From a checkpoint of a small transformer trained on Wikipedia: 5056 steps.
Each number is 128 + 32 x the weight over its row's rms, rounded and kept within 0 to 255. Layers, rows and columns count from 0. The size above them is the row's rms in percent of the matrix's.

# layer 6 attention key, 512x512, rms 0.148, rows 139-165, columns 384-511
size [ 88  90  84  89  89  96  82  88  87  85  88  91  86  91  84  90  87  89  91  90  87  91  88  83  91  85  90]
[[123 170 135 107 131 185 136 173 120 111 119  61  94 118 175 123 161 108  76  70 172 152 116 100 134 119  98 174 139  72 146 110 133 132 177 169 138  58 132 152  72 121 124 163 152 122  96 147 140 110 123 138 195  20 109 146 100 114 130 127 167 136 108 102 100 100 136 114 147 197 192 102  96 132 118 115  83 112 144  89 159 162 104  90 113 186 182 110 157  90 144 170 145  86 124 119 189  97 126 152 162  85  94 159 104 146  98 115 136 182 184 152 137 102  85 197 121 162 117 153 103 172 114 109 114 182 155 116]
 [ 64  88  65 107 141 155  96 106 137 112 147 156 157 169 115 117  73 114 148 170 132 154  96 109 111 151  89  62 122 133 156 146 167 147 168 163 119 179 181 146 144  90 153  95 144 136  66 132 141 150 115  98 138 147 104 124 162  93 139 106 135 123 177 123 118 117  82 123 109 121 118 128 137  95  81 172 127 145 119 161 154 168  97 175 157 142 130  40 159 138 123 153 110 168  95 137 151 151 172 118 199 154 120 178 100  79 114 106 129 145 123 154 117 139  87 117  76 164 150  89 135 135 148 167 152 107 112 177]
 [ 68 137 166 134 147 113 145  95 153 112  90 176  74 119 200 101 153 134 106 185  79 217 127 175  97 110  84  88 146 166 174  75  24  99  93 121 101 135 112 116  67 179 105 195  93 138 127  92 168  67 120 149 157 149 203 201 144 103 106 129 125 169 154 118 162 175 152 161 138 114 105 143 116 158 185 123 127  91  99 138 139 150 130 141 139 135 106 142  92 152 156 171 101 123 141 159 167  84  73 124  94 123 168 162 130 155 140 141 148 101 113 137 128 140  56  71 160  98 200 109 177 106 149 137 150 135 126 130]
 [104 149  66 103  88 111  99 143 177 160  86 115 147 126 128 113 117 142 151 113 132 138 154 134  98 149 121  57 164  90 206 116  74  80 149 140 137 153 155  86 156 131 102 224 146 115 138 125 106 143 122 132 146 100 127 117 113 192 135  62 149 136 150 160 126 121 122 121 125 160 170 189 136 138 119  76 139  66 144 120 139 100 146 138 116  89 134 141 147  93 109 125 165 142 167 129 115 167 136 123 134 158 143  94 116 117 125 138 137 161 124 117 163 168 118 114 107 139 111 167 140 147 112  84  74 114 148 113]
 [164  98 163 187 140 139  84 120 133  83 150 114  77 211 140 114 115  95  98 124 107 115 169  91 151 131 115 152 173  73 128 138 129 105  86  98 108 139 207  98 104  87  96 141 172  91 153 158  88 166 111 152 130 113 106 115 166 127  97 165 125 174  95  83 108 128 111 112 142  92 181  84 119 154 116 185 167 118  68 144  29 120 161 149 140 114  89 134 153  80  96 190 139 116 172 200 113 120 140 122 139 113 129 156 134 146 136 149 150 122 103 153 123  92 132 155 191 110 184  88 156 101  93  77 146 103 117 180]
 [112 155 117 130 127 136 122 121 124  78 104  90 125 143 166 129 196 129 199  93 133 156 159 171 142 123 153 144 124 123 134 111 119  95 148  92 156 113  92  83 150 185 146 121 108 140 154 111 159 116 142 150 107 142 152 138 197 174 141 163 131  96  99 147 123 138 201 136 101 179 129 101 146 105  93 131 135 116  78  77  86 123 156 121  96 121  78 141 141 143 109 137 128  98 174 144 181 108 129 169  71 139 175 132 133 178 139 155 153  97 149 137 161  98 104 138 124  97  92 128 130  81  82 109  78 156 132 112]
 [155 108 102  40 118 102 107 108 179 124  96 104 113 119 111  59 102  97  73 108 196 110 110 137 189 155 161 121 110 147 150 123  86 149  43 174 117  64 116 152 176 132 107 101 163 166 120 135 109 125 114  95 154  49 156 138  34 118 124 139 134 172 164 131  86 120 127 108 137 136 136  51 151  96 200 128 194 153 176 140  98 107 142  90 135 115 155 142  87 124 136 130 162  50 129 118  87  46 135 164 111 148 131 100 146 143 135 126 143  98  69  99 160 108  84  89 155 126 113 199 124 207 153 139 145 151 109 115]
 [120 135 122 131 112 119 154 169  83 129 161 138  86 170 114 173 141 111 182  97 169 122 149 142 134  86 162 103 125 143 122 150 110 172  92 112 104 131 144 127 144 179 113  76  99 131 197 155 154 126 153 106 115 180 120 178 104 144 144 113 138  91 136  89 110 129 115 120  71 152  96 104 116 166 134  72 150 128 206 115 161 204 130 132  95 124  79 153 138 121 165 128 168 127  89 104  92 165 104  94  88  83 212 128 115 141 155 157  83  88 163 130 124 144 136  67  96 115 177 127 176 144 156 119 148 151 131 149]
 [165 166 170 145 145 104  94 119 133 196  67 151 113  75 100 138 126  92 146 173 105 155 127 128  99 155 164 148 145 123  86 125 174 121  60 117 154 118 148 103 144  99 105 115 131 173 118 134 190 131 146 120 166 158 150 169 137 137  86 160 163 114 154 151 121 117 154 131  83  96 103 103 112  77 167 162 103 126 137 155 190 187 102 115 107  81  84 127 177  85 122 138 122 178 109 149 172  91 194 109  98 141  71  96 143 130 200 102  85  63  84 157  74 119 150 128 171 179 108 162 159 159 176 157 120 132 123  75]
 [114 130 111 138 155 156 110 155 117 171 164 131 182 128  69 150 199 150 158 165 116 185  87  99 159  88 155  98 128 166 123 121  70 155 123 105 144 159 170 188 144 142 138  82 133 156 189  71  56 123 151 142 154 126 148  88 134 140  65 110 135  91 122 126  88  83 154 106 153 131 124 115 147 118 123 116  92  81 120 170 180 125 123 224 124 171  72 108 164 142 123  39 107  92 170 186 114 128  63 129 137  91 101 126 118 116 100 114 107 136 108 138  84 114  87 134 122 101 132  97 116 130  97 109 111 186 124  92]
 [ 66 165  97 108  93 109  79 122  76 107 143 111  65 119 155  52 152 185 123  96  88  89  51 125  94 125  75 132 123 167 134 144 127  86  96 110 140 153 115 186 147 131 116  83 180 125 183 141 126  76 120 125 114  72 128 145 174 144  94 155  93 142 102  93  97 109 147 109  94 178 111 112 174 122 138 100 165 137 128 111 134 113  85  70 113  86 111 202 173 164 137  99 106 152 134 116 155 148 116 121 114 182 189  85  92 127 168  99 166 112 130 123 158 119 172 141 185 163 181 163 153 145 161 107 133 169  96  85]
 [ 99  98 100  92  81 201 123 174 144 139 121 111  98 127 111 168 102 116 124 113 124 165  97 170  70  56 168 128 125 181 121 123 177 204  41 112 184 120 168 119 138 176 140 107 130  99 164 127 138 127 121 148 115 151 164 165 110 111 163  92 167 127 151 158 139 124 115 197 183 100 121 129  87 120 104 157  92 143 103 127 197 142  86 101 128 161 158 110  88 155 124 114 133 125 116 171 131  98  83 168  99  99 148 109  68 127 179 133 119 115 134 125 135 103  85 151 160 165  94 119 141 207 174 105 128  25 163 123]
 [150 149 152 122 146 120  96 116 107 113 172 210 162 127  77 131  89 162 101 125 107 145  91  99 152 123 142 117 115 148  91 125 178 111 131 192 113 146 138 141 111 169 131  85  79 116 116 111 172 148 175  87 144 201 127 128 176 130 126 131 145  92  96 149 150 115 131  96 176 131 159 107  84 148 172 136  62 139  72 146 138 135 155 100 137 145 179 104 105 205 147 136 117  91 150 170 143 162 126 119 126 136 121 152 133 121 104 167 153 104 117 111 153 142 158 144 168 100 178  86 108 106 142 132 112  83 110 129]
 [159 151 179 140  88 164 112 107 122 107 134 176 151 185 197 186 147 175 135 138 107 138 182 148 140 161 102 128 201 100 141 134 183 155 151  84 144  79 126  93 183 106 124 147  94 145 192 118  79 103 140 155  95 134  93  36 139  98 148 151 126 101 197 107  65 173 113 164 133  85 117 160 135  65 110 106  93 145 116 120 133 180 145 151 157 119 101 122  99  87 137 113 129 167 130 129 158 124 110 193 133  98 157 144 160 129 159 109 157 148 145 122 148 133 141 108 121 156 136  93 124 195 158 125 114  95 102 126]
 [ 90 140 117 157 121 152 155 177 125 141 132 104  69 119  93 125 170 212 121  87 123 146 132  72 100 119  80 183 150 103 149 131 134 109 130  96 123  99 149 164 118 141 115 152 122 137 161 125 138 178 150  82 138 147 160 150 122  69 125 128 148 163 171 110 107 114 161 112 127 143 169  83  75 134 149 141  57 181 142 120 191 135 130 113 140 135 112 118 122  56 173  85  63 134  85 139 109 119 179 183 137 109 162 155 150 120 108 226 103 119  87 163 129  75 149 117 135 158 183 137 164 153 147 109 158 151  94 119]
 [123 206 142 126 178 140 157 111  81 149 179 135 138 119 115 105 131 119 125 114 131 151 118 122 155  69 136 125 115 126 162 124  79 164 128 125 162 174 183 130 176 128  93 150  93 140 140 105 141 206 137 103 107 131  84 128 119  98 100 140  60 112  89  99 114 115 113 152 144 196 111  95  30 147 107 114 182 110 103 207 112 127  98 133 182 112  77 137 143 195 125 105 190  68 112 139  84 112 162 163 138 104 112 115 137  86 154 146 104 153 158 149 106 158 116 123 167 123 125 186  67 105 124 149 140 146 126 113]
 [173 101 105  86  58  84 117 143  96 131 134 143 115 129 160 132 165 145 134 147 150 186 127 141 133 115 171 192 148 160 110 107 116 158 124 159 163 143 110 104  79  55  75 113  69 144 127 228 176 125  82  87 124 110 115 155 167  95 128 143 153 117 140 127 151 131 110 125 112 161 113 115 150 153 110 117 161 132 121 102 115  97 152 159 133 138 156  57 163 166 156 160 128 124  99 125  71 125 156 113 144 118 128  96  89 131 126  72 132 104  90 106 134  84 153 106 154 124 184 106  66 158 108 164 152 155 147 123]
 [133  90 125 156 167 123 115 150 106 149 122 148 134 138 175  94 151 148  94  21 159 133 146  94  99  81  69 100 123 133 111 143 115  71 140  69 146 138 103 150  92 108 175 136 133 142 178 150  92  88 133 149 145  99 193  99 130 132 103 128 135 128 120  77 144 182 122 171  93 120 129 107 116 202 159 107 134 128 133 122 101 179 144 115 115 103 123 103 120 113 137 114 141 133 179 110 145 117 133  96 148 131 182 117 173 151 155  95 138 137  87 101  99 149  95 196 169 104 127  84 160 100 155 139 122 147  67 155]
 [117 149 159 149 112 174 144  91 170 131 140 108 111 121 110 146  89 114 112 189 135 142  99 141  83 154 139 159 144 110 112 195 167 107 105 115 138 192  38 162 148 171  66  95  80 171 125 139 141 127 156 143 202 149 114 127 137 118 128  79 102 117  87 113 124 126 144 120 131 136  82 127  87 101 111 183 165 124  96 122 126 134 121  63 185 111 146 113 144 121 131 124  93 129 160 105  47 108  97 132 125 133 110 138 150 156 100 178 167 143 111 151 193 131 133  99 101 130 154 126 167 119 113  92  45 115 171 131]
 [143 104 152 100 112 129 124  81 162  34  79 122 120 148 124  83 118 111 106 126 196  73  79 128 115 131 121  94 118 141 160  77 157 109  68 146 155  93  92 191  92 130 144 133 133  91 119 120 110 156 111 156 190  83 180 136 153 109 131 108 190 140 100 111 114  93 175  62  72 107 131 110  80 148 249 143 162 148 145  81 108 119  85 183 148 140 187 105 151  95  78  99 135  97 142 144 141 148  89  99 126  79 133 155 111  63 114 168 106 102 126  85 127 168  84 167 114 118 128  82 147 126  88 141 177 142 126 147]
 [ 75 158 110 144 107 141  66 175 150 179 188 127 175 138  84 159 124 142 128 106 122  48  73 173 152 100 104 122 106 100 109 151 145 116 161  84 143 154 138 107 165 152 101  53 172 147 135 153 130 200  83 132 122 117 169  18 152 124  62 137 150  84 122 132 135 103 118 121 157  57  95 102 139 109 118  86 125 153 108 133  75 108 157 163  76 119 105 102 142 154 162 127 120 130 115  68 118 148 142  88 183 166 135 196 198 145 126 174 171 125  91 209 167 129 103  98 191 103 129  86 199 129 109 120 127 143  68 101]
 [132 168 164 118 156 165 150 137 158 118 133 130  76  84 149 166 150 142 103 112 161 128 105 159 142 122 127 113 134  97  41 106  62 173  92  58 145 153 153 121 102  77 133 163 113 143 139 150  92 124 159 120 138 112 126 135 111  87 107 158 106 110 123 108 160  98 161 169 165  81 163 132 121 106 163 102  99 134 139 100 138 121 140 178 160  69 149 128  56  76 121 132 134 186 113  66 115 160 150 136 147 168 162  82 136 108 136  75 137 118 101 167 132  94 188 111 146 203 157 100 100 192 130 153 138 151 142  79]
 [140  75 140 128 136 148  88 170 166 136 169  90 135 133 140 184  58  93 141 165  93 153 168 105  90  69 107 153 161 157 143  75 158  78 111 115 188 164 106 177 105 117 131  86 126 146 129 156 133  95 146 154 127 126 174  82 182  96 112 141 146 129 136 134 174 117 137  91 103  97  76 146 135 141 125 178  93 130 105 123 195 192 133 142  71 123 156 114 110 132  77  66 112 110 150 126 170 154 127 183 109 125 132 167 122 114 143 101 105  56  94 150  74 116 113 102 163 116 170 152 188  95 112 124 170 155 165 187]
 [132  86 112 144 130 165 126 181 110  90 137 123 144 134 143  95  37 148 136 169 167 148 150  72  83 158 129 112 159 133  96 111  78 114 150 172 116 154  63  18 134 118 106 139 133 143  78 120 180  93 139 148  95 115 149  99 202 143 165 107 105 144 158  93 152 125 153 124 128 131 185 113 108 145 127 149  39 108 189 121 100 152 101  97 156 125 121 114 150 167 125 132 117 174 149 109 118 142 117  83 154  98 137 123 143 121 170 117 134 176  69 147 104 119 121 150 138 122 105 104  83 113 102  94 177 112 106 134]
 [104  85 125 145 119 125 105  98 100 149 130 136 129 125 122 167  98 123 138 179 178 182 168 149 162 148 127 132 143  98 133 136 125 107 117 181 147 173  90 197 115 101 104 116 133 136 121 138  50 112 182  94  78 186 181  79 169 116 102 168  43  82 111 118 124 135 191  61 152 119 126 137 124 133 129  94 102 142 152 134 149 151 140 113 138 131 133 137 155 163  85 106 127 146 189 191 150 138 162  93 128  71  86 134 117 178 111 127 119  47 163  91  97 131  95 154 118  76 109 123 151  98 106  90 135  94 160  69]
 [ 88 106 102 138 109 112 142  78 131 171  95 124 135 127 126 146 135  97  96  77 171 130 173 135 101 125 157 113 145 174 201 197 130 156 168 158 148 148  88 100 169  90  98 151 140  94 108 114 124  99 144  78 185 149 126 133 164 182  38 118 130 189 125 175 132 104  87 120 128  91  93 118 169 100 130 118 119 101 133 125  79 132  82  99 106 126  44 128 159 173  94 148 100 133  96 180 115 157 135 133 188 114 127 160 148 111 171 100 112 141 166  94 131  82  84 132 148 169 177 151 165 123  69  98  78 168 120 150]
 [ 97 132 108 126 105  94 157  90 100 123 164 139  62  95 112  90 132 125 167  69 134 113 100 199 161  99 130 100 151 117 144 120 133  84  93 143 176 118 136 111 133 189 162 129 153 109 137 173 137 157  49 128 160 125 131 183  89 149 104 185 138 148 161 166 125 165  88 106 134 126 136 147 158  66 138  94 158 149 147 173 134 129 176 130 155  75  59 181 117 140 176 143 105 115  99 107 157 141 120 107 136 116 136 125 119 141 171 128 126  70 139  42 115  75 182 149 162 167  69 129 143 134 114 114 130  81 108  82]]
# layer 6 attention query, 512x512, rms 0.156, rows 140-166, columns 384-511
size [ 91  89  93  91  90  89  88  91  89  90  96  92  92  87  86  87  88  91  90  91  92  99  88  89  88  90  97]
[[162 151 131 170 105 131 111  50 145 152 191 113 137  73 132 133 126 154 110 107 168 134 203 160 150 101 131  97 165 122  83 121 116  62  94  92 187  39 130 157 151 106 170 147  55 101  93 127 110 188 170 101 135 105 146 135  80 170 108 124 123  90 103 172 107 105 131 160 144 137 145 173  99 122 158  87 154 134 115  96 181 114  94  98  92  92 182  97 109 140  96 104 140  91 154 196 125 137 129 142 162  78 136 138 219 152 116 121 122 111  35 122 144 105 128  92 147 150 102 147 137 145 116 119 154 138 107 141]
 [ 69 136 119  77 153 198 124 135 128 122 107 171 126 103 142  56 183 116 120 100  75 115  89 126 124 129 136 134 112 136 126  92  70 156 185  99  47 131 104 200 166 168 110 171 124 189 132 126 148  95 119 201 145 153 156 194 105 136 126  67 106 172 122 155 119 164 153  87 169 121 101  94 154  87 124  93 141 104 135 127 104 206 163 139  85  94  72 106 129 138  88 127 149 137 198  97 120 176 130 121 136 188 150 116 167 103 103 144 173 171 131 139 108  74  75  83 169 107 148 138 140 111  96 139 135  79 122 104]
 [129  77 127 125 190 105 168 142 217 123 119 160 124 125 134 102 203 114 138  68 146 178 108  97 113 160 172 125 111 105 146 182 147  77 154 176 148 111 163 120 136 164 171  86 146 106 158 158 129 123 138 109 144 135 134 176  93  50 150 111 170 129  83 134 153  88 115 121 127 127 113 176 100 110 116 134 152 147 102 125  76  74 125 157 117 150 121 157  87 118 112 113 152 126 180  93 111 174 121 177 106  33 123 128 149 113 111 184 123 101 190 149  95 153 121 165 118 144 160 124  77 159 119 172 158 129 136 114]
 [123 128  64 114  60  99 133 127 116 152 150  96 126 127 140 153 141 132 190 140 113 132  52 111 191 108 153 160  88 184 160  82 126 122 139  86 148 173 115  86 170  87  88 135 123 111 127 134  83 151 142 109 116 145 130  79 145 108  79 128 128 102 109  89  96  96 138 109 135 125  87 102  84 134  76 165 169 111 109  66  88 176 173 152 194 112 115  97 160 145 120 140 152 141 137 136 143 138 118 119 121 121 145 173 143 128 109 144 120 180 115 113 108 177 110 126 123  85 132 137 176 158 116 100  87  92 129 130]
 [ 57 155 151 105 124 113 121 184 117 143  84  91 120 191  61 142 119 124  92 111  95 129 136 109 124 103 131 107 129 138 163  85  78 107 173 208 157 129 153 164 107 155 147 130 143 124 114 109 111 115 162 200 156 120  89 138 176 124 117 136 136 133 151  84 143 111 202 120 129 107  72 149 186 129 124 130 168 122 159 143 122  82 121 166 150 156  53 125 154  94 120 160 171 104 148 193 100 139  84 134  88  76 113 170 108  89 126  76 145  67 157 111 111 133  98 142 146  77 103  25 123 154 131  95 103 114 143 124]
 [143 135 168  91 139  90 123 103 103 142  98 138  62 135 140 119 101 135 124 110 189 169 118 142 152 163 137  94 169 115  84  93 151  75  43 207 159 127 113 106 153  80 131 137  75  86 201 115 128 100 126 171 131 149 137 186  92  86  80 158 102  84 128 177 113 115 148 133 141 158 140 143 138 122 130 130 148 145 110  94  99 100 162 154  88 129 174 144 171 202 107 166  96 166 165 146 120  54 102 121  80 135  99 144  92 208 128 148  72 111 133 114 118 132 144 140 119  85 120 134 135  63  82 120  89 167 134 107]
 [168  57 128 154 101 140 118 139  94 157 127 151 145 146 104 144 122 165 172 163  89 142  98 204 126 128 125 103  87 123 121 146  41 159  96 132 159 101 127 113 195  97  86 143  70 148 128 154 167 140 142 182 143 147  94  95 180 136 172 136 142 194 116 126  75 138 135  65 164 153  83 141 112 112 136 112 110  69 163 166 106 183 122  97  90  54 173 128 116 119 124 130 108 200 193 146 160 107  95  72 108 115 177 150 153 135 109 133 113 116 102  90 153 166 187 133 129 105 107 129 129 147 102 124 108 105 149 129]
 [102 165  81  89  92 108 131 104 147  40 142  90 146 133 132 229  95 175 113 147 136  75 126  93 184 176 121 174 119 112 166 103 110 183 134  94 137 172 195 154 136 152 140 125 124 106 149 121 109  97 162 125  80 100  94 105 146  64 148 126 110 112 161 125 127  49 121  90 183 142 168 106 137 106 152 145  92 206 152 120 122 124 103 130  86 107 121  97 122 173 165 126 157 193 110 194 142 158 138 120 117 114 106 149 135 121 156 117 104  98 149 116 181 170 177 171 102 171 139 167  64 151 147 107  91 139 107 160]
 [159 112 125 132 166 145 154  78 192  80 128  54 103 111 106 153 176 170 120 131 172 166 139 137 131 120 100 132 103  64  94 138 144 147 132  81  97 134 118 125  60 138 138 135 100 146 169 147  93 105 143 150 157 118 163 140 165  88  64  89 174 122  91 126 104  91 129 124 163 152 105 134 149 167 176 105 153 112  87  99 113 110  93 162 116 147 136 108 145 110 130 150  90 169 106  97 106  86 145 118  94 124  74  80 146 137  91  98  83 166 143  73 144 166 137 167 114 131 183 181 129 125 120 122  95 168 141 147]
 [132 171 129 136 134 160  90  98 116 129  84 111 167 156 117 169 161  80 126  91 103 118 146 181 175 156 100 138  87 113 129  93 157 162 152  65 148 188 127 128 101 123 126 123  83 161 198 105 126 179 161 115 151 104 118 102 113 118 107 233 154 183 148 130  94 145 147 110 171  52 140 148 132 139 146 119 159 129 132 159 134 140 113 115  69 162 136 106 151 203 139 124 195 118 130 168 161 118  85 131 144 140 145  81 126 136 108 141 129  75 109 114  90 110 106 120 156  98 156 174 135  81 114 121 194 138 176 156]
 [ 92 175 123  85 119 132 156 149  53 168 113  92 109 111 162 151 107 129 158 126 108 121 174 146 154 148 111 142 135 134 128  95 145 215 109 138 147 123 185  93 127 116 129 141 148 191 116 121 157 174 186 140 128 165 115 135 140 187  70 124 127 148 150 129 159 154 161 136  68  64 108 126 166 113 131  90 102  95 110  91 129  83 129 191 114 101 136 105 128 132 167 177  77 147 104 121 159 132 126 144 144 154 154 108  68 109 155 127 172  94 130 136 143 130  55 101 143 169 144 162 155 158 125 157 149  98 185  98]
 [102 116 102 141  51 204 109 173 138 107 111  90 157 114  71 100  94  91 123 111 120 126 124 138 127 144 116 141 191 183  84  83 174 103 207 172 176 115 149 129 156 141 111 164  59 133 161 121 118  97 134 140 110  71 135 112  98 175 203 158 147 192 139  98 123 111 101 158 145 110 121 119 140 101 137 119 162 102 137  90 189 124 121 105 104  60 167 154 190 144 141 115 166 128  81 116 133  98 111 135 147 133 115 132 143 111 134 157 132 122 159 130 118 133 150 124 121 114 125  99 110 151 111 134 102 122  83  58]
 [130 169 138 152 161 131 164 108 131  60 112 167  87 128 166 139 151 144  95 156 178 123 201 130 146 136 114 157 215  64 165 129 158 111 156 115 155  63 109 113 143 109 139 134 216 153  97 129  81  69 185 139 153 100  93 112 165 150 156 145 151  91 187 107 175 105 132 170 139 152 105 117 140 116 129  96 110 141  82 166 156 107  88 149  92 104 135 166 133 119 117  69 154 100 111 164 153 183 128 190 127  43 118 150  71 136 132 127 126 124  96 117 149  75 126 169 141 136 174 130 224  97 156 129 131  94 133 128]
 [100 115 140 133 132  52  95 126 154 108 104 110 121 130 146 159 161 120 124 144  66 135  91 120  51 113 117 108 110 151 136  93 148 165  81  75  58 115 119 151 122 115 172 102 138 172 135 101 168 115 108 155 169 174 140 126 151  78 148 117 110  77  62 161 128  91 129 146 225 135 114 137 148  69 101 112 102 101  99  90 109 118  93 142 122  95 165 131 114 151 185 128 119 121 175 118 142 165 177 138 102 126 139 157  95  90 152 159 126 151 137 104 133 161 159 140 163 124 117 158  63 137 127 109 132 124  84 106]
 [ 56 175  97 132 134 146  84 168 132 189 138 175  99 170  86 134 165  75 127 132  94 142 145 106 186 129 126 153 124  95 177 134 126  88 144 140 154  59 145 138  98  67 163 144  49 142 112 124 147 111  88 166  98 152 149 100 136  43  47 163 123 101 104 109  73 116 150  71 126 108  65 102 185 123  86  61 155  89 137 166  69 128 146 158 154 111  71 120 148 118  89 119 101 129 124 121 159 114  94 148  69 171 132 147 131  92 173 169  28 143 155 152 182  88 130 120 127 137 181 156  72 102 176 120 100 161 122 105]
 [139 126 155 157 153 148 145 130 146 149 153 150 110 144  91 179 147 129  99 101 131 136 115  95 156 132 153 128  93 166 141 134 137 156 175 106 108  96  73  85 203 157 135  61 160  81 156 160  83 139 125 121 103 156 122 161  91 126 143 183 134 138 118 126 131 173 102 154  60 131  90  71 150 147 103 144 157 177 169 160 110  96 135 182 196 152 211  94 110 138 106 122 160  73 136 113  69  72 125 163 107 137 149  79 153 154 179  91 109 225 142 109 111 127 133  75  78 150 110 147 104 112 156 143 210  89 119  75]
 [140 157  95  94 122 111 128  73 145 140 102 134 144 135 149  90 110  84 100 156 113 120 171 100  82 159 152 152  84  87 153  99 177 182  66  85 107  73  89 166 136 112 160 116  94 112 140  96  99 152 162 147 130 143 103  47 118 124 164 137 118 142  62 160  68 101 160 156  67 158  74 139 112 183 151  54 155  91 176 155 219 126 111  91 163 195 114 111 157 173 122 169 183 122 144 110 150  94 120 169 118  79 160 138  92 123  88  77 109 146  98 139 127 124 116 144 158  93 164 110 125  97 182 128 135 118 107 135]
 [ 85 146 110 119  74 140 113 170 191 114  63  77 138  79 131 120  66 161 146  56 165  94 126 181  99  93 164 164 110 150 113  96 158 128 124 187 138 159 121 124 166 116 107 151 145 125  93  90 165 175 150 129  81 124  71 145 162 178  85 111 170  88 122 154  87  73 109 104 179 127 115 153 144 143 180 226  82 174 107 109 114 125 103 101 150 138 125 140 114 159  62 141 139  94 166 147 165 124 111 141 153 125 197 127 163 154 127 183 107 116 164 134 108  67 123 108  88  85 131  73 108 100  32 175 126  79 104 113]
 [ 96  61 177  87 153 104 113  91 151 129  67 161 128  85 132 109 105 113 148 149 128  98 124  97 155 195 157  94 132 132 153 137 124 179 160 114 120 158  59 124 124 124  72 151 133 144 135 134 161 107 106 109 159 157 156 109 114 118 136 118 130 169 146 128  91 171 132 106 136 171 143  75 151 103 112 171 154 139 156 178 120 144 139 114 119 169 129  54 144 101 101 104 146  79  99  96  88 144  89 122  74 139  94 106 101 176 159 144 154 107 175  83 152 112  99  86  97 101 154 164 165 124 104 157  96 122 134 124]
 [124 115 147  90 152  77  94 118 164 122 186  97 132 152 159 162 152 198 116 149 124 129 149 108  94 173 108 148 119 120 150  75 121 103 135 142 110 131 135 144 152 154 149 145 112  92 159 218 175 119  68 154 179 152 178 113 174 113  92 169 158  64 100 121 113  96 141 106 151  79 131 115 112 131  85 134 152 109 127 162  87 139 127 117 156 179 145 178  97 149 109 128 134 144 120 117 138 115 202 167 133 103 131 142 152 164 112 131  88 186  99 205 181 172 166 113  98 147 160  88 137 161 154 145 113 134 143 119]
 [157 156 115 182 114 132 137 144 163 148 183 192 112 156 198 185 126 160 160 168  78 171  93 159 165 188 104 161 128 131 116 183 165  98 154 103 122  84  60 108  63  88 132  91  97 155 129 132 178  81 126 129 100 127  74 110 144 127 107 165 177  93 145 155  72 127 163 141 190 119 204 119 137  55  79 148 115 141 162 141 111  78 142 166 116 121 130 185  98 112 121 190 203 124 139 171  90 107 124 161 116 100  92 133 120 119 124 127 137 166  70 140  99 122 155  99 120 101 105 110 183 132 119 130 138 186 170  55]
 [124 126 138 132 106 134  86  97 204 119 173  97 114 142 188 142  69 167 114 179 119 116  99  90 171 130 121 109 146 134 127  24  96 181  84 166 161 104  98 172 164 126 115 143  75 134 125 144 179 109 138 140 105  88 190 139 147 158 149 155 159 143 104 174 101 154 143 119 134 110 119 121 113  94 125 114  59 138 127  84 119 127  82 138  90 124 132 105  80 185 141  96 158  95 162 148 125 138 157 191 162  76 135 137 159 171 145 146 171 171 203 178 103 104 113 133 142 147  80 150 117 139 159 111 106 127 154 150]
 [129  93 105 101 168 174 175 155 139 147 125 141 168 190 115 192  65 134 133 146 130  97 116 134  96 116 160 158 117 147  82 123  94 169  97 158 156 152 150  95 206 117 124 105 119  64 174 114 151 111  88 194 148  81 141 137 129 163 128 120 165 125 131 120  94  97 117 181  77  63 147 114 103 101  69  77 168 114 159 140 171 139 139  73 109 123 135 181 128 121  87 130 177 136 118 143 118 119 103  80 103  55 101 169 150 103  99 110 133  92 137 121 116 103 118 153 156  91 134 122 118 131 109  71 158 134 110 136]
 [ 96 119 161 134 149 129 186 146 171 151 127  91  88  82 162 125 115  75  63 179 185 133 123  58 203 117 105 105 132 114 141 174 186 142 134 136  57 157  97 190 167 140 119 126 103 144 153 129 160 148 117  53  94 132 106 127 149  78  73 151 124 120 116 119  95 145 166 103 148 119 121 174 194 175 150 186 126 164 213 190 142 142 125  79 165 149 134 105 135  98 137  89 101  81 189 143 116 100 112  79  83  85 101  93 113 130 166 127  50 170 151  89 119  46  77 109 135  83 159 168 114 131 132 108 157 113 184 136]
 [158  62 151  86 149  96 109  83 185 168 150 163 164 149  87 195  62 151 155 120 112 122 176  71  84  96 171 150 158 144 128 142 133 116 155  95 149 130 126  76 202  38 144 134 121  72 112  87 142 145 142 136 125 131 147 159 132  96 171  97 173 137 119 151 128  98 178  92 114 134 164 185 129 181 107 106 120 107 124 136 135 183  62 133 153 120 123 100 136 108 163 138 113 154 155  89  46 137 168 120 128 119 151  97 120 122 177 109 136  95 153 122 164 192 106 130 126 110 178 128  82 144  77 142 118 146  96 109]
 [158 136 130 151 152 103 193 107  61 117 118 124 163  68  92  57 135  98 113  88 109  69 163 144 193 108  85 124 186 154 138  85 166 175 135 172 147  65  93  53 112 117 129 126 160 189 159 152 128 130 143 141  75 114 129 156 152 118 114 161  95 158 188 149 104  97 131  96 118 127 157 181  87  90  89 116 186 182 135 151 102 142 124 134 162 140 130 149 107 148 161 103 149 114  88 112 117  96 180 141 108 106 108  88 127  37 132 120 114 135 114 126 130  51  98 168 167 143 159 143 152  96 131 123 170 132 131  92]
 [123  85 153  98 158 133 113 143 133 154  88 109 137 132  93 183 120 136 129 107 133  95 142  74 115 154  71 149 156  91 177 101  84 144 103 136  97 202 139 171  88 139 127 163 145 117 141 138 145 134 128 140  98 144  94 161 115  57  98 157 115 117 140 136 133 130 154 121 162 100 179  88 170  53 174 107  91 132 130 123 169 162 125 157 117 114 143  79 118 129 121  76 100 149 119 130 145 194 128  62 132 133  96 109  98 114 107 131 153 126 142 126 142  89 129 135 113 171  94 169 157 169  71 142 134 184 134 163]]